python train.py --positions="rope" --attn_scale=0.177 --init="normal" --init_std_up=0.0194 --init_std_down=0.0 --lr_mult_o=1.5 --doc_mask=true --steps=5173
Each number is 50 + 10 x the weight over its row's rms, rounded and kept within 0 to 99. Layers, rows and columns count from 0. The size before them is the row's rms in percent of the matrix's.

# gate: layer 2 MLP gate, 1344x512, rms 0.0895, rows 1238-1246, columns 0-127
# up: layer 2 MLP up, 1344x512, rms 0.0922, rows 1238-1245, columns 0-127
# down: layer 2 MLP down (transposed), 1344x512, rms 0.0783, rows 1238-1245, columns 0-127
gate1238 102:57 41 54 53 66 61 61 68 52 43 41 38 53 45 42 50 70 44 49 63 57 54 44 56 43 34 39 38 62 42 40 55 48 37 60 23 55 49 50 61 52 47 60 54 51 74 53 68 41 51 61 48 67 44 41 44 48 48 50 47 32 40 55 46 40 48 34 64 48 47 37 45 56 48 56 52 47 58 57 71 60 52 48 42 53 62 51 61 55 64 64 77 55 44 61 76 43 51 55 24 44 41 43 58 63 41 70 51 52 58 50 44 48 56 47 56 38 46 50 66 68 51 44 46 49 47 47 50
up1238 100:60 52 60 59 52 59 46 37 66 48 28 19 62 35 55 51 59 45 53 35 45 67 56 58 46 55 49 48 47 43 33 53 67 34 41 42 51 41 46 60 47 51 74 59 38 50 48 49 57 64 46 49 37 57 32 41 36 25 38 57 53 41 51 65 51 43 58 46 54 65 51 37 58 52 58 42 50 66 43 53 42 47 64 39 42 47 43 44 43 51 44 50 49 57 38 42 53 46 49 48 58 41 46 42 49 59 46 41 64 43 52 36 41 34 75 49 53 49 44 41 42 60 60 44 55 61 54 58
down1238 103:51 42 55 58 58 62 59 55 65 47 17 53 56 44 48 49 64 56 43 50 43 53 59 40 66 48 39 56 59 59 57 48 61 43 40 44 59 25 50 46 61 51 65 52 67 57 59 55 44 44 52 48 56 44 48 33 38 38 56 46 47 63 61 58 60 57 49 59 49 55 43 33 46 48 54 35 57 41 62 57 38 48 49 33 45 60 54 45 45 34 43 48 67 51 45 48 49 41 51 34 67 51 62 51 52 48 40 32 50 45 44 64 41 43 66 56 34 43 66 48 57 36 47 57 57 62 34 50
gate1239 108:56 57 66 56 40 53 42 57 50 45 47 52 36 57 58 43 64 61 53 47 26 52 41 34 55 52 60 51 64 49 50 52 49 58 50 42 65 38 52 41 54 49 47 55 56 59 47 51 45 54 43 41 44 58 45 52 66 31 43 46 38 43 46 54 61 52 62 67 52 44 61 40 46 47 39 36 53 67 39 71 47 46 46 37 51 51 42 47 49 66 51 52 39 38 44 56 68 61 38 52 40 44 75 47 49 49 47 38 41 56 40 57 33 38 61 47 46 57 54 20 63 58 53 63 53 33 37 44
up1239 102:55 65 51 42 39 46 42 42 49 55 39 58 42 43 51 35 45 61 44 45 41 47 40 44 28 54 61 66 48 48 55 63 60 31 61 52 55 45 58 44 55 50 42 49 42 79 62 63 51 43 45 44 54 38 55 49 45 42 38 66 32 41 43 41 41 53 55 57 59 41 64 44 32 57 43 36 45 50 51 67 45 51 45 47 45 40 58 37 53 62 48 59 55 44 42 44 46 29 60 54 48 48 41 44 47 46 46 33 46 44 34 45 45 27 33 43 49 48 43 40 65 58 62 50 42 46 66 42
down1239 099:54 71 54 61 54 48 43 56 51 50 53 45 39 43 59 42 61 53 42 49 39 51 50 68 45 51 34 48 49 74 65 45 49 59 39 69 32 64 55 24 40 51 40 65 39 66 45 54 50 50 39 52 46 39 35 37 44 64 43 40 47 38 52 52 58 48 50 38 47 43 50 60 48 52 58 66 49 47 40 69 46 30 43 61 45 45 39 39 38 15 52 36 45 60 51 55 51 43 61 33 30 47 38 66 47 60 57 44 69 57 33 63 32 47 52 56 56 51 57 67 54 46 51 54 36 34 42 54
gate1240 091:45 58 51 60 52 41 45 67 47 40 44 72 45 43 48 53 65 49 37 54 47 51 63 51 44 48 48 39 50 44 42 50 58 67 31 62 42 61 50 37 69 35 55 64 38 38 60 50 43 53 44 39 45 49 51 75 39 45 67 56 40 42 60 52 49 52 44 45 60 47 53 42 78 54 36 52 49 51 42 53 44 61 48 50 47 51 42 54 37 49 24 67 46 50 48 61 41 57 30 59 31 40 61 66 55 35 58 56 45 56 55 60 36 67 51 43 50 53 57 55 57 48 48 55 75 55 59 50
up1240 091:55 48 46 52 52 42 63 67 49 59 44 59 52 46 59 48 59 51 40 44 51 43 56 49 76 50 56 54 43 42 38 57 68 38 51 63 37 69 43 54 52 49 46 57 48 55 54 47 48 49 53 41 55 40 66 80 63 50 59 56 49 54 41 57 61 35 35 47 40 52 41 59 48 57 61 55 65 56 48 52 45 38 24 66 49 71 71 57 56 51 51 52 39 55 43 36 43 41 43 67 47 44 42 43 39 39 56 51 48 50 47 60 54 58 69 50 42 56 51 42 51 62 49 46 78 60 47 37
down1240 093:51 33 46 41 54 68 55 50 56 50 54 56 56 49 54 54 38 34 49 64 50 39 36 37 29 44 60 40 55 86 57 43 51 60 46 40 37 37 50 59 49 46 66 55 49 40 65 58 41 45 38 60 65 81 55 48 56 46 53 57 45 65 54 63 55 55 58 38 59 41 42 42 48 49 41 57 60 43 41 44 39 39 58 49 41 63 35 47 58 53 61 54 70 68 48 52 44 50 68 64 57 38 59 64 38 54 68 54 51 36 57 44 41 40 52 43 41 47 40 45 59 32 50 53 43 57 47 79
gate1241 102:51 61 46 51 61 39 51 67 24 48 64 56 35 54 45 62 49 48 56 31 36 55 38 59 64 42 70 49 46 52 41 42 51 51 41 54 36 43 49 56 62 68 47 40 53 54 47 34 49 49 55 54 43 60 33 46 45 58 50 36 57 50 43 52 55 39 53 36 43 43 49 54 47 42 42 49 40 40 60 53 55 46 57 62 57 61 29 51 64 51 41 53 56 46 49 54 56 51 53 55 53 35 54 37 54 53 52 66 50 59 37 62 47 62 62 55 46 64 58 45 41 40 58 55 61 45 62 39
up1241 103:35 57 42 45 32 60 27 41 29 37 51 66 43 59 59 61 39 51 45 58 47 54 35 45 64 50 46 68 48 35 49 58 56 54 43 45 32 63 40 55 53 39 67 53 36 69 44 42 44 50 50 44 48 46 35 47 50 56 53 47 39 35 40 52 68 28 44 56 43 36 68 42 54 57 42 49 32 39 34 53 62 65 59 49 56 42 43 46 62 43 46 51 33 51 49 52 52 58 45 49 60 60 28 55 62 48 55 44 52 56 49 48 55 55 52 32 68 69 40 53 58 43 43 37 39 53 58 50
down1241 101:42 60 54 38 62 46 62 54 47 49 46 48 59 32 69 40 38 49 72 59 60 57 43 56 45 54 30 69 59 45 57 50 59 63 54 60 28 41 43 48 51 45 56 52 60 50 52 45 43 50 46 35 39 53 58 49 40 57 52 60 51 54 46 58 41 40 37 52 50 41 49 44 65 71 48 72 47 52 52 38 45 54 61 31 51 51 50 48 63 52 56 44 56 39 41 49 55 43 47 53 57 35 70 59 41 49 46 50 46 45 77 53 45 38 47 67 56 44 49 45 14 56 60 58 58 40 37 51
gate1242 103:66 61 54 32 60 57 55 43 60 68 37 56 53 68 57 60 41 71 65 48 55 55 41 50 38 57 49 31 56 53 47 51 46 39 75 57 60 53 51 71 38 48 55 53 51 44 57 62 38 34 39 57 49 28 56 47 43 40 62 51 55 42 50 52 45 40 61 56 44 53 45 33 30 61 52 70 58 36 34 71 49 48 51 58 46 74 48 28 49 45 59 63 50 63 43 54 51 65 39 42 42 57 64 47 47 53 60 59 52 49 64 57 59 58 51 46 24 39 35 65 42 57 46 43 39 41 42 48
up1242 100:46 62 56 51 37 50 41 44 39 59 40 35 49 63 59 54 61 49 56 60 53 34 52 46 38 64 50 32 54 51 53 60 54 59 46 47 43 47 57 54 48 38 50 56 54 40 43 64 44 57 38 59 54 47 48 43 68 57 38 50 32 50 33 47 70 39 52 63 28 61 64 42 50 42 51 54 59 46 44 40 42 48 59 34 63 49 47 55 59 60 67 45 55 64 67 67 55 53 48 53 35 46 63 42 64 62 55 49 47 48 51 75 51 75 40 55 22 57 46 46 70 28 44 37 53 58 57 40
down1242 102:50 66 43 50 68 43 41 60 32 37 56 43 47 60 69 30 48 31 54 53 53 34 54 49 39 45 49 51 61 58 62 43 29 61 56 40 59 40 45 68 58 40 40 56 51 42 40 62 49 45 45 67 51 42 51 45 74 58 48 54 17 61 54 45 58 51 49 52 50 63 55 32 52 52 52 50 59 48 37 42 56 48 44 36 58 54 54 52 27 58 53 53 55 58 55 70 51 57 65 57 47 54 47 43 43 53 68 34 35 50 51 56 46 50 66 68 51 71 42 62 61 48 35 54 56 60 60 51
gate1243 098:44 45 53 38 33 51 41 54 54 53 48 58 74 69 58 35 53 52 48 42 41 26 37 59 68 56 50 56 53 48 59 43 42 55 52 44 37 59 42 77 39 51 44 53 46 54 54 49 45 47 47 49 55 50 54 46 45 52 56 48 46 50 71 59 44 40 64 51 62 63 53 42 47 54 58 39 41 41 42 41 59 39 48 54 44 44 43 20 55 43 55 55 50 57 50 45 61 46 69 49 53 66 47 50 38 48 55 38 40 36 54 48 48 39 44 49 53 43 60 48 45 57 71 56 53 45 47 36
up1243 104:58 33 44 57 58 55 40 42 52 54 47 31 46 55 53 41 33 59 62 43 53 41 39 52 28 53 61 55 49 51 67 40 48 55 44 57 54 51 72 54 66 60 39 58 46 44 53 44 62 62 51 57 45 58 44 40 40 54 50 34 47 53 59 61 43 64 45 49 32 30 53 43 49 54 39 44 62 48 61 57 61 76 39 48 55 53 51 60 62 36 63 48 34 59 46 40 37 61 52 50 66 47 41 52 51 58 52 44 65 60 48 64 65 47 34 41 42 58 55 56 50 36 43 53 38 58 55 67
down1243 101:49 63 44 41 51 63 55 60 41 56 48 33 63 63 62 31 38 50 50 55 49 49 45 52 41 71 73 65 59 64 51 46 47 44 21 60 52 42 55 60 56 52 57 58 53 48 56 38 53 47 60 56 44 57 42 59 53 65 49 49 45 37 49 55 39 64 64 52 41 50 49 50 49 55 28 38 54 36 77 46 45 51 52 46 49 51 61 56 50 60 43 57 66 73 29 59 45 22 45 50 49 25 62 49 46 29 56 41 53 35 65 46 39 39 49 49 60 49 62 69 66 45 41 67 47 55 34 52
gate1244 095:50 60 41 50 40 53 36 61 52 50 41 39 45 42 27 47 33 34 34 58 54 47 55 78 62 49 43 35 47 39 43 50 42 35 54 68 45 42 49 49 68 67 54 52 46 55 58 53 43 47 49 65 70 26 31 41 46 64 57 48 47 65 55 40 58 49 70 42 50 53 53 55 44 47 48 48 39 39 51 54 49 56 43 49 56 44 39 46 65 72 49 32 38 58 51 36 45 61 48 51 48 57 46 39 32 41 48 48 53 47 48 67 45 48 53 63 41 33 51 66 67 64 49 55 51 42 49 47
up1244 102:44 30 68 53 55 42 53 32 61 65 43 64 66 52 67 58 56 55 45 34 57 55 40 38 48 49 47 75 41 49 46 39 46 70 59 26 50 77 62 40 40 50 43 48 46 59 59 47 45 43 74 52 52 59 38 64 53 56 46 50 45 53 34 50 38 51 59 54 50 46 49 57 56 44 63 43 49 53 36 46 48 54 53 41 45 45 56 27 44 25 53 40 68 30 41 51 54 33 47 53 56 46 44 56 60 50 55 32 50 60 52 57 52 61 55 57 66 59 56 50 45 40 57 43 58 42 26 48
down1244 102:73 56 51 36 37 54 50 39 41 55 66 45 35 55 43 47 41 61 59 45 44 48 47 68 62 44 52 31 32 45 62 82 59 45 50 60 58 39 51 83 57 54 66 55 54 55 32 56 34 63 51 43 44 60 62 63 43 48 49 32 53 38 41 58 57 45 57 53 37 70 58 49 48 66 48 46 61 48 55 53 54 52 57 53 44 38 57 51 48 45 41 52 46 60 38 49 48 49 55 67 28 33 55 55 45 39 51 58 57 47 48 48 65 45 52 47 42 55 40 49 47 67 35 55 52 62 64 54
gate1245 096:44 66 50 53 52 41 58 48 40 53 47 32 45 45 56 50 42 44 53 50 48 65 43 53 50 45 45 52 52 42 66 33 45 61 46 61 58 51 57 54 33 50 62 31 56 42 54 46 58 38 46 51 37 54 46 78 51 45 63 43 58 54 55 41 49 56 61 60 34 56 66 32 53 45 65 49 40 59 59 42 54 76 67 43 64 39 72 39 40 26 61 40 51 50 51 63 41 55 60 52 71 62 43 43 43 41 33 48 43 52 56 48 54 52 52 53 34 32 37 60 40 56 53 68 54 80 70 65
up1245 094:41 63 46 52 55 47 55 51 31 54 57 45 40 41 66 59 54 30 41 56 64 48 41 55 35 53 52 51 62 74 50 43 54 34 34 62 46 43 42 56 48 72 48 49 50 61 54 47 45 38 60 34 46 57 65 65 44 47 60 51 44 57 61 69 52 65 56 38 51 39 61 36 67 55 52 66 86 59 37 48 43 60 41 51 45 47 49 62 51 49 49 64 62 38 47 56 62 55 69 47 54 46 61 38 33 56 46 45 53 48 36 57 47 53 27 39 52 42 57 61 56 53 42 60 57 48 53 57
down1245 092:29 54 44 51 38 47 60 63 41 52 73 32 63 53 45 55 58 58 31 40 45 53 39 56 55 54 56 45 53 56 55 46 31 62 42 52 41 58 34 36 28 43 61 32 32 47 57 42 66 46 64 51 48 50 51 56 61 49 56 57 43 50 41 33 48 49 61 67 39 51 55 42 46 49 50 57 42 59 46 51 63 48 53 45 49 31 57 58 44 55 54 54 48 50 52 63 39 56 39 68 69 40 49 50 53 48 66 46 50 36 53 47 50 53 66 42 64 40 32 37 45 57 62 61 47 58 53 53
gate1246 101:52 53 60 62 54 47 61 55 41 49 48 46 43 49 60 64 47 37 37 42 47 52 42 53 42 51 49 54 71 53 51 53 46 68 58 44 55 48 55 37 39 52 48 32 31 42 55 47 47 48 59 55 44 44 47 46 55 49 39 53 49 40 69 49 58 36 68 60 56 53 58 28 55 51 45 57 54 56 73 48 65 67 51 48 46 50 47 44 49 34 68 41 41 59 66 45 53 51 57 39 64 52 34 67 54 38 60 42 51 34 68 38 62 52 44 53 58 32 50 40 58 42 50 54 40 47 64 58